Part of a small language model's weights.
Training: a variant of Adam for these matrices, 7400 steps.
Each number is 128 + 24 x the weight over the matrix's rms, rounded and kept within 0 to 255. Layers, rows and columns count from 0.

# layer 4 MLP up, 1536x384, rms 0.0223, rows 1520-1535, columns 0-63
[[142 123 117 118 135 129 124 128 104 130 128 119 136 108 131 136 121 117 134 109 129 131 130 116 128 144 126 133 129 127 115 146 111 140 135 158 120 127 117 139 119 109 125 133 124 118 128 114 126 136 122 134 120 135 118 141 130 130 136 128 134 124 108 128]
 [133 122 128 122 139 112 123 130 125 123 133 150 138 138 139 142 103 124 134 120 117 166 127 111 144 151 114 137 142 125 122 127 131 125 151 131  99 123 137 124 121 121 116 135 123 127 134 132 132 134 113 137 124 127 127 118 112 125 122 129 126 100 137 134]
 [135 156 128 118 143 127 125 119 143 129 133 150 143 113 128 146 133 127 130 136 122 149 133 120 145 133 142 128 143 130 119 119 108 139 143 133 120 122 164 113 136 123 123 111 105 124 127 135 130 124 121 119 126 132 135 128 137 117 127 127 126 108 120 132]
 [132 113 167 115 151 124 167 128  36 121 133 116 148  98 158 163  57  81 121 127 114 115 125 128 133 171  66  97 139  96 146 112 139 145 125 133 148 164 177 102 130 106  84 141 119 121 145 131 155 120 111 127 157 141 120 132 122 115 130 109 118 133 108 128]
 [135 133 133 136 132 143 133 137 122 115 127 145 133 116 137 148 116 111 132 145 129 155 121 125 135 161 121 144 142 139 132 120 130 132 144 159 124 136 119 130 127 127 133 128 126 121 133 147 131 127 106 142 133 128 135 122 110 125 126 128 139 123 124 131]
 [125 115 135 116 134 112 127 121 101 111 128 131  97 114 138 127 104 102 111 148 109 108 137 123 130 160 131 144 119 123 150 141 121 131 144 166  86 131 148 134 119 118 101 142 119 122 133 117 136 123 124 157 136 116 128 128 110 118 145 134 124 104 127 132]
 [131 131 137 119 129 127 129 139 105 137 130 139 143 118 127 141 120 124 134 139 131 121 121 132 135 128 107 128 140 125 134 166 132 124 127 144 103 123 130 114 128 128 126 124 125 127 123 116 120 140 123 124 124 128 121 132 127 132 139 127 128 128 121 121]
 [140 119 133 133 130 129 127 120 119 130 133 143 133 106 122 143 118 123 136 108 120 120 129 117 133 135 125 113 145 118 126 129 112 135 142 132 126 128 108 124 132 114 127 121 127 126 127 136 125 124 111 115 131 134 134 120 126 127 125 123 126 138 114 129]
 [106 137 140 138 126 129 143 130  83 121 130 141 135 132 128 134 118  79 122 162 130 141 115 152 137 149  83 134 144 106 149 139 133 112 131 164 148 128 104 118 133 113 118 126 123 109 135 115 126 135 118 132 132 122 121 149 108 149  95 127 125 111 112 124]
 [130 130 126 143 124 125 130 127 118 126 132 128 119 136 132 135 124 120 123 119 124 116 129 146 131 148 121 142 127 134 116 143 137 125 131 123 117 136 170 128 124 113 117 127 118 111 130 122 131 128 132 118 124 129 118 133 133 130 123 126 127 112 124 125]
 [133 111 137 139 137 151 129 136 150 123 134 131 144 128 133 144 126 110 130 154 123 144 124 134 138 146 113 121 149 134 130 101 128 128 147 132  90 121 145 122 129 119 118 131 132 128 137 137 138 126 113 115 128 128 125 133 114 133 119 126 124  98 133 122]
 [122 122  99  91 122 123 153 183 176  57  59 104 148  94 123 117 138 146 132  71  82 150  83 107 128  99 136 187 129 109 168 132 151 153 138 153 136 173  75 159 170  65  82 123 119  94 174 126 161 192 130 171 137 132 141 131  87 156  92 105 123 128 130 123]
 [125 150 141 122 125 126 119 121 126 120 127 116 129 127 128 133 129 111 119 134 122 124 129 138 122 133 140 121  98 115 124 125 116 137 133 141 122 134 156 135 124 132 118 134 133 149 133 133 129 123 107 136 129 130 121 129 117 116 122 129 129 134 130 119]
 [118 124 143 124 135 136 121 127 123 135 123 123 119 135 137 136 110 126 139 126 118 144 133 123 133 139 142 135 128 113 120 112 122 121 143 124 125 137 133 125 123 112 125 115 115 120 139 123 118 130 141 132 127 129 100 146 118 133 132 132 128 127 135 128]
 [163 186 179 208  98 157 152  88  88  76 103 170 167 126 116 117  97 151  68 157 189  92 153 147  93 211 149 205  79  86 123 104 114  61   9 188 115 185 163  45  58 144 146 138  76 112 177  30 138  50 128  40  89 139 131 164 171 174 133  96 107 127 202 100]
 [109 139 115 183 138 174   0 132 112  41 192 183 143 154 206 228 126 160 122 131 163 146  71 113  15 113  42 134 156 192  56 106 116 158   0  57 156  26 123 180 116 135  42  81 131 162 103  82  73 209  57 132 168 194 161  71 157 146 167 253 150  91  94 145]]
# layer 4 MLP down (transposed), 1536x384, rms 0.0105, rows 1520-1535, columns 0-63
[[132 129 129 136 118 136 138 131 132 121 122 135 131 127 124 119 136 131 120 133 126 132 119 131 126 124 124 130 123 121 138 127 135 130 125 119 120 129 127 127 130 120 129 123 130 132 135 141 142 120 144 123 127 120 138 126 127 128 123 117 132 138 133 147]
 [120 124 126 122 122 125 135 147 131 120 120 127 136 120 129 123 120 134 125 131 127 118 130 134 123 116 130 128 121 119 131 121 133 133 145 129 121 136 128 112 123 130 132 129 133 130 128 137 133 127 131 127 132 123 122 135 134 133 132 129 126 138 131 121]
 [114 124 131 130 124 128 127 136 119 117 128 121 130 123 122 137 122 132 112 136 131 126 124 135 111 137 114 134 123 132 131 120 135 125 134 123 122 128 142 127 128 129 132 126 133 132 124 137 130 132 130 135 126 131 128 129 132 127 126 142 134 135 134 121]
 [145 125  99 120  96 146 108  97 147 131 127 141 113 133 123 142 135 150 139 135 128 170 160 142 117 100 119 140 149 161  91 126  86 121 139 119 159 103  94 139 110 129 155 128 139 133 138 150 108 137 114 133  95 108 132 115 122 116 132 109 173 151 153 114]
 [117 126 117 121 120 127 136 116 120 124 127 121 130 133 133 112 136 142 114 138 148 117 137 124 119 112 127 122 122 132 129 133 138 136 124 126 132 121 121 129 134 125 134 118 136 135 140 129 125 124 130 119 131 135 126 129 124 130 137 120 138 127 128 123]
 [146 132 121 120 123 130 146 128 136 142 128 138 127 135 130 118 139 133 135 122 130 125 143 126 123 112 120 123 134 123 127 133 125 119 127 122 143 116 114 138 137 127 150 117 119 120 122 106  97 134 129 118 131 134 112 127 131 128 131 120 129 132 129 111]
 [116 134 121 140 127 130 113 136 129 132 137 135 130 125 135 127 121 128 133 136 132 129 126 119 125 128 129 132 125 123 115 126 124 131 127 132 133 131 127 122 123 132 130 132 122 135 133 129 140 117 130 133 125 123 136 128 138 133 140 123 134 126 122 131]
 [115 124 127 119 127 126 128 135 124 121 116 132 124 126 127 124 127 127 116 135 128 118 116 131 120 132 119 132 117 121 127 125 142 134 125 127 122 117 131 129 124 127 118 122 124 126 134 139 128 121 130 131 124 129 129 129 124 128 131 115 134 125 137 135]
 [133 147 113 128 129 137 141 116 128 151 131 127 116 120 120 123 138 141 128 141 132 110 132 125 138 113 120 103 138 122 120 126 138 143 140 126 122 126 129 132 134 137 121 111 129 151 141 128 120 123 130 144 122 121 155 127 130 117 159 115 144 142 126 133]
 [128 128 127 128 125 125 141 130 130 137 118 119 135 127 136 133 116 142 121 124 119 131 135 132 128 124 139 130 129 120 141 118 126 136 132 131 131 126 135 115 129 130 124 120 131 117 123 128 122 130 123 129 124 139 132 126 122 120 130 126 129 126 127 128]
 [116 125 123 124 137 127 126 130 121 130 120 117 137 112 121 136 125 133 124 127 124 127 130 134 132 130 120 137 122 122 129 132 133 135 122 119 133 127 129 127 117 129 139 136 122 136 121 125 120 123 131 141 129 117 117 122 129 128 133 123 134 141 126 124]
 [149 122 148 169 165  96 117 137 134 154 175 126 163 148  77  75 238 115 132 138 226 146 120 136  93 101 153 105 118 107 120 123 133 133   5 120 103 100  98 126 103 132 142 119  91 159 118  64  77 141 118 152 111  67 199  80 119 105 119   2  92 164 160 144]
 [141 126 135 111 141 128 143 129 138 122 123 128 125 138 127 138 121 133 133 117 127 136 131 131 127 124 126 128 126 130 127 122 130 135 125 126 122 124 131 134 131 126 120 127 129 115 126 117 115 118 128 120 126 126 127 135 119 128 126 137 125 127 127 128]
 [127 136 135 132 129 124 143 127 118 128 127 135 138 119 119 135 128 136 129 139 136 126 131 121 130 122 127 123 134 133 126 126 121 140 127 127 120 121 128 140 137 134 125 134 143 127 128 138 128 122 124 133 123 119 143 126 128 116 130 136 127 134 119 132]
 [164  91 100  79 196  88 121 160 234 229  74 182 103  43 139 201   0 177 150  40  19 147 103  73 168  74 178  26 138 121 159 147 189 197 255  95 100  71 136 156  83 161  36 134 141 119 162 255 160 143 130 152 179 131  51 144  83  81 195 194 204 106  90 135]
 [233 112 148 171  82 156 140 178 159 212 165 133 134  84 121 132 122 133 136 113  34 117  74  95 130  60 133  78 106 145 142  93  87  58 103 166 104  93  96  27 211 106  71 121  82 255 134 216 252  79 188  85 168 154   2 192 153 154 164  32 105 125 164 104]]